Weights of a small transformer language model.
Size: 10 layers, MLP 896 tanh GELU, vocabulary 2048.
Architecture: LayerNorm before each block, learned positions, biases.
Training: a variant of SOAP for these matrices, 4066 steps.
Each number is 128 + 32 x the weight over its row's rms, rounded and kept within 0 to 255. Layers, rows and columns count from 0. Numbers have three digits each. The size before them is the row's rms in percent of the matrix's.

# layer 5 attention key, 224x224, rms 0.195, rows 157-181, columns 56-111
100:133123061084115098087201089186088126126104078191096089171084105150087088119152154112152132062101128060198139191134083161092183077161163107148118074119126108102153150167
103:136146113197105083153093119152127098193106085080126121120133086121139084078122152113119165069137130140109119120117133093135100133145199113151151204125104136160207212133
093:171121152117159138165127142063044109115102118155149165154150175172109070152115201140129131110055132186108105137172139093136117103110130097196095138200150155142159093164
090:082139137156169100196146146119093128102154167113149122104090118097148132168076107197122160161149091144169112116170116163133084164079102132190094130112088104128155110103
091:136233133098097135143087142103136160095108137070134176120086168120109107149139136147161120091105156094124141154106148170165083104051125097148158119132166112135158141083
095:167127126101168136131119128172167152099141135138106143090158159170144143178098106121090134143064130142125123086092124160140079147193142155143120099144160102108162162111
090:088198146154044093134080175145169108134094105089140108097054117082139234123093088174124116130147138068119154121063123159100143211174071147084088138132151133163179152111
098:095123120129112061124152054079149096104113089116112108134168210135143097101162117170197155126151102122054109165129136128118130140164119138145113158098171106093128100098
089:146143100100085106098096118113060153125081080169132156112108082140119094156174148126112129147091102187126123155088115068166143125098163181124117132178129111119089110134
093:166158108131227198169107141138102179132106187139114169095096088100176084097120117171123154125092111088176113117150183127165116107150220090099093115157127107110112104108
090:135142135169133117091103133129142102108176121097140172107161099117161112163158121145106142146145182111091084072189169173110148157120170144182171082101106185150130114213
091:139124121117115128109132118156076136151162129194146187137169112155186119131062158127134105142181148110090145129110108196158137148149159130160097100119114142107157120133
094:102170152118109148146140181079158086154144094107141108151118130178081208144123113081160178151103117137149188139125109047098169126146106117169091114093123123147108133133
090:118095120119167141181138071094122149118072188137157110052180122187097144132142110090083057151116121110082174164156113125168124140142145112109091129131105093064146041138
094:171147136138091129079120161177075095097131171086100165154189082145152131081122138160173114107160103108132110117155153084102127130133089076110148109128101118147141147110
090:123136132115126155116152158134156184161146174096064161181106096068094114135093084099143074144143114105076177153163112159124133091106135100125167192164072131175120118137
094:085075085152126121159111146061120108087107119120136157107133109100196077142122118098147105131111144117151069117098121111191228094124159202119077096203070137105142092142
094:138163090087135097118142160088105053075130152150112114132132073107154091095121123133161182113107105162058103136134151125155067132067137204158133187158128111102117181093
089:128155122086139178108201137115151147149145114158127127140134135091098117123145103144100177096076102149163118136082136134132172140172145162126140108152179164072087086106
092:073161154111105078113123198121095157084137100075206123144139064125161155137210164080139130179177112190147106148139189128076143154086102132130136138128136159165101095133
089:123102111149120161104147098172089110114146127150090107146127113152123180095094109165183105088120145142158149118134148159105166177099147156132082111117114145110190150141
097:162085086128086207176100112102071164126061096060103141151065111110152076143150120074125157218099112164083110045096146166124090157103113154048149148151174184157102108094
094:131120115129120134163115106171121106128150070130085133150135188137112150133087094139084125115127108169092110171144109145147166087066090119124160115089255109165148163142
097:098119171094177136118114181122102152076123085134092139157131126144147151155150155138136169093135188085129118122165133154131095121101148129064125114153064152134088185169
092:137100047134136137128100137109165133115152150097177114068153143180113129162179180139130110129138133121129188107074154067076181085128148115121079156125178153143184124112
# layer 5 attention query, 224x224, rms 0.198, rows 158-182, columns 56-111
095:160133098107138127099162147117165069113079147146152162126129105105144122110169159098143225127170117103135176164161064130153139115111163124132089144151099120135144150156
098:186166118172139090073173120120046133145132106185149098138146119118149152170160168120110083094154126142156121106128077136142110124199180113145101179152106096120169088128
087:076132139095151102160125172137127159097172091084124127138130133103137165126087105139111145111125155107126148118089162131172131142149163094185173119177122100144135155134
089:055138099081130151201046151144096134154135152085152159088057146120159149141149105096109136109170146166099100097143163136109150154073151160106163202128121162103128123118
088:146124138135198154129139115197166123133056143162112172067163162148129153117163119097151122146057107153171113173064110161150143151181146189152096118172130099111101155156
080:107103120124172132097161151132102124096181135080106162155123101110129077130146112079150101130149096128107146135086170101140091130119117141053080077126122181186125118203
083:096162062193143145156107103157118186136128070167141088122159166113070107130150125098131138135126093140132095154168140114136117061162131096160126100088160145122152105143
079:098105119108094128088184114086096132090085077065160145142118100141171059108102146111129046176097102170138103141074101164104174137140070115113150150120054133148120079159
088:075139062120118119188093111094111138070138096124120129086166158133103122131090094151092159163141142143132087134085097107155197169168088084128140123124113107157157033124
082:087152107143102125078083114164154084120148162130159132096113111113122185173139145150116085122103121162116087091155171189076134147141135139124150147119154090093131145130
086:175093080144115139184104162168090183126116135119127099153070133145118141093178083131147108144113177137154079113086091154119077133134090076139085120169109131139124152177
089:098112176108098087151170092147136128144092149126112151175159148097094131112185154112139101060093146099134119175171144111144149147129162188140163145092176148141195142157
086:194076094125158143131142102121084139088186184091153155164167114172123133118087126145157114147162145163118133201144126125168175123148078100196108079139165110126149142106
087:065101168126115148099088107159092097114059120113120112154138064134099154134156104201159156102105112119044180116188143087105107137093143134067165127206128131176155145111
085:185164114130132210113135143066072146175076155097121115127114132124084127129173097135183115121129102123142219142150170135152128106060162108142177152147104156122144126124
078:118066129116114122109090155060105074134139131132130117127158061045135151134117168125149158084165165076083078110146121087157168152062198137153165136158107103143116114114
088:085170126085165112116136134143134177145082075151160134120106124120114149112081095194170143181151112155068118080163121155129178152117144097126103102160060113133129105107
088:108137147142119105177146169167139161167114120197124064073096127154101087158140119075074160074100131131075065147078150122198141099169107117164161116143149114164154127161
102:175081109167190188112074171125143121105100130131117108129144137207143106130162112146187153110117143142104116153070090084164178101092099068138099136042201113125140126149
081:166075099123138110153107102121128151091113090083058118097115157141126156114187163172110106080150128148069133076107142115116157142141074101110157140144189193165141088177
086:120074089157154116124153117128108135147103100079147067198098129165075125151078099161111117157112107129136097088131160091142157109114104092130136132122118182194126109179
089:132149098161103145157108136127159164161141116134128099104100167186095141129080053133142082093125157117124125093102118076091144132140064103094076161073174122102084101143
090:118118073104144114108162154084078140141113112176105102071106118117124073154092174195148148159183058097136174113151137127132112171126137124136192195154153135168134143101
078:146101045071109148133142099141122111132206164124150115142161126098091167178147179171107127106130127082151173124096112084137169076107134166121090186064132136096106183197
090:144123140100109192106091136139133076160139108093120136209147099160143131171091081145185137113117107183164132131139161122208101107108095114121160126128126164106130126100
# layer 5 attention value, 224x224, rms 0.237, rows 128-159, columns 56-111
097:141117064126144054168101140136026084108164123121135160132128198146149181127089093137098147130097161107102133083110138109183131120173141063167162133129173106154129145115
089:174113154169146096131133121124097076120131145167187149076129117123095141065166136166075158085136066111044113104132110065107128133123140167144125179079172108144129068104
094:180105136105140118117091173163134085120132217122136126111092127048085147158148131119103112120167144135106176116126105102110140144183138136161127158155133142145152138023
089:145187102099164144102070116117131083172179080132091133116150139142134119097106104139077105176109099129116165148131130104119147111102147096084173130173142117115088173145
090:158138107140100096096129099110097166138116118139093080072090173106109102126121141136082136122148108126189127184163117117135124157094140186154124125165112086129134135128
089:086137141069085159141135105119145088093123134143069129139100118166157120152116128113160095149126088113068167106148110119088097131162090103107132113094149127131171172091
082:082140068163118086076158125129135161171173108097160127132164139145114181075187189110168090144052112092145104183117111165128203092127172178108132142112102115167083106103
099:133166099136126067183142180109165134215130083097142166114097121181162115103158141131119139119118125098109112092131124104093102143095146135147158076088079105109154145117
082:139124169128192113143136096138181136164116142129159145147106126148143117157086127121124145091110154154107118168140157171190126106163149089137101137208099061135071110108
088:158082114146152106207092115120096103117168132103175064108092159077127159125107085112093110126140088087170151159183103122170133101125106119162142171110186123155066122159
092:127221156095154156143162204110188146176153110118152160142072120127137131166128166094179117118192078123108073180122135075115117111134101096102121132100072132145133081150
098:134125179159118109103143147170119176140134098084134090081093121154146196120194143172102168108158128152095077143124065130112138103085147134091098086123071164118158143091
090:129071115142131147139098163131049140077115178038134100128103137150181133121179145159110146100129079121103137098116165080145116118116147177102168138162113097102136100123
094:089116155128098142116074170038121118154164107068152145098089144104137131193072064170098121103166158133103144159147140168150100126056163147181115095123171126121116177122
083:116097163121145084178141111061112110110117118129156132194133140098129168163082183190059077162067181105117133153142106121160173129154138149122160102153085111082104125239
090:134161127133111115114135144097114178162132113146116042130084140173201111113152105140142126120111157122074222165119113098153073143114178153113074121073183141128148171111
098:139137116136100154101107148111089159145088092073139130076158107112105127115134159162150111194170119110128114135085155085085134153171063179126119159106181165085149108060
085:158107121155151139091119129103153154111147148082110146149136132132095117141121135097108153069142091179130157096124117133137124128100156153121109217176183136181120080088
097:145197116163149084137164102151162092157148118155118093123131082157110125148146124126082146150131128069171148127140156099170071115160110126174136134097128112141077037117
090:198141096111132129128102131097133145118099149091156112169103152160134114128114113103089146136132166168121178110132123078103156119150132156170093148103169094135153172103
093:200199100120132112140127140131169119057183185128148116117138108140097101103102117118119193125141166144160191098145110088128178159103099108147107150154092117103147167137
087:084100182105206154107138127127151118123108130135100112060138160168165133144114106174123142116076131123076130131132130142134132137145120109094109090142083181100149084103
094:153164112183118064098133105096112147161126194123100172126137111101153142113096090177115100152126099143101142144119148164127152206097135116056148127149157102177109104098
093:167153101085134144100136125062135098088115124122148119150085134161068116081152168172124149087120164176170123158089099092079142117147107126135099117142142165155110103153
093:085165091121162109143105090173141104084162131135128104093141125139101089101128107178141087127157116157168123094133152133182165112095139106135101141135157058108215089126
083:116157113109109138135123150060164110108140129127154119074075157140125180114143116203171067130131063092182174107083115164129196097124076142059143106145174121114146185113
083:137148104132157154127072128131103169146123082095208036119129167095123157124118103141169122135145114140117097052097093177124181130108126173161086123110190048134112192141
088:123130178153093078063122099114086167093153127092140208138100115210134130148160141108138165120128081097105104156135131149145071161120122194083131163094086116152140140179
098:147087087101111133161163107160142124145111098112177102102115109110058127096112076134098164121130085102164056093110135174074122109127125158149166148137057129207119143159
086:169121133107105076141106116154128109198174096148082172134138162180100088159148151092086093151174114146077143149186142115066135109146129146124146184146092171161156086180
084:061115089136134101123122123147116078147126130136103111157119138118169083154102131111157070138136123125126152131143115180135126167130098097117129106151041069069135097112
100:100130103061088125111116150127118032160142162191119106145126112142116116098163095162138111094129123112201107143175171126110051134123123099160172107131183109081161138103
# layer 5 attention output (transposed), 224x224, rms 0.202, rows 128-159, columns 56-111
096:105123111145144172171147157171160174149148108172157125165129152126120173164137096131125170165121163191119156121155167110117121098101119155121122089099181113112133183112
092:100099094138108148117123128102137166098088098132139095173129124145118116160120117105092095134151158119111164115153180213086137109096187086160134119120059182091148165164
096:070112100137122160133082146106125164134220172162131113157161085183047112094098105077137109127132113099141127181130127141121076136134094150080061101054127145128119072176
088:101098101224089150172100143078097145149097143113166167108118087159169135120112097097134154093140125105120125177139093122101105132164195136138124110089096136126084117149
085:118176110194126109161176146138098142148199128130111161158136105159173103100192159095091083094174124148089126097112196108179133143133073027123179207140154131080150087182
090:083117138099143093119138120125145117125179084104145118154083138142178114130071157159156142116157129063140159161135155104130107127111074163115160165135130095140108095137
088:116128095097104098189071139159148105103079151101139128122125107106144143166111128121120133146083111143135138087113168114080071112090117122136126131102084168084182125131
098:151084083089143143135141114106180150129044159139092132096137182145060114122124164167149128107142138168109193109141128070165101105130126182158103137136146046117123048120
087:122058143125139153166163105096142157109154046123078138095151153140189155104183130152197154111160097105128122099173080133185156153156117117151090142152164112167171136141
088:101164177164120139136094199149078089138095097156084142170219096144131089174141127127148136149121105145132094115164148087092069169160181114142095155156108170076119118118
091:170118128126090108132053172096151107160105124200128160139180125116148091137121118125140059137080157073159169062107144111126089119113144162143154155135125092164089115133
097:114094089160104166113141088154169166173068132176107128114172135137150073152122146098130086133086140135152175143164057092109100181147061120098175107130137112185156150112
093:151059151095168140137138109175150092155177149182134130163151117133108133211125122154123085068126202152182132168068134191118158173117094136152109056123107130104121122110
092:175108124107149089126146156159135093112096131149046160157139087123138135129154136107201094159149150122155152133137164156096101142128091123064145161176125067086156205095
084:106090115134146144102155102149088146138156133146122153156139108153141187145085109113171145139129126119170136068144099112102097091107116069084154119081093112103093102157
090:085186055145148109186111171184133148117101085143155114129093149114112110142166122100122172072142142084128117141108186170093089151124101168170133130174115150141138098134
091:130147208150123094088115117180151131130161130104125107165138163176115162151100168107133148113124120167144094143130143091110115115154170055157151079123055140145139117156
091:130132142056116186096111129158144092132170092076150193175138130125140079085163139101132098166169193139135104160089135149094081092122145206038111080140138140077133213141
093:105112159114100129098133104160123124156113123098141150159127112081152110078219115173121112103147113188099078075159080087100127198146182176103146128125084148098122203121
092:104105192134141108158141155158109094081120159107120137150155103170095122164170081118152140075108047153118155088116148185152159152110129144161107119125128083111174144094
088:116178119120122087203084118190110162121142110041149122176127151176159121129125077108131133096136144136171131075138159115154182178122171192130107149090163094094127095180
091:139135067128099139067107129124110137157182085121128121164122104111118150157132156060044137125172160092137105094089131119169084095166098146126182144119140174148179173129
094:101183100147159085170131126161119129143167031078174121089121148147147145155117105151101182129140129110082111084116148127089103117110126140146082148099110077099107142114
092:091143135114119153148149140104123120145103168122108129129116133086138144129117149109104101138149104094120144125112144121135152146130131080116191073088162079153163156156
093:105151081151168135124094086124111147157148101112154118144145169163121163112118169157164092085119140164113138138139139132181086152123145104145134089164174124153102161106
085:175154160141177187161141122108158143146090140174161132142133097111114058145049107148106114152094057115123158173159124146098106138130095134181111096128084136077137175157
088:091071130138131098153201135088054132122124111096116153117134177074114132124082135109138115156101135149148129166115145192099058087158071137116154096144074132161117100087
097:126134131124203146138064144124218128154136117142092095152152186149081149140122096136127121160146148176138111138116138159140205088169108088164119117181114180084064121096
095:104132084168129117134099141100118135134099153174126110085148093150192147139086151165135159109128162102137088118092115110121125186112183081172133146139121101140154126135
089:169147106165123179142125121104116123107146128187100163106167160144090116121103102184109168131147089062121146096138137083099170116119091159162089063104172134132121128104
087:166108180174131178172156143189087101083152165110165194111062155171111138081084082160128110142080078137100145141131149093124123091148220130128149124125131061178122087119
093:104106124151135159144121092106119206135138078074158157105134092115126125137116146155066157089189115136101132125100150130127071093128129126194125126160094148211141160135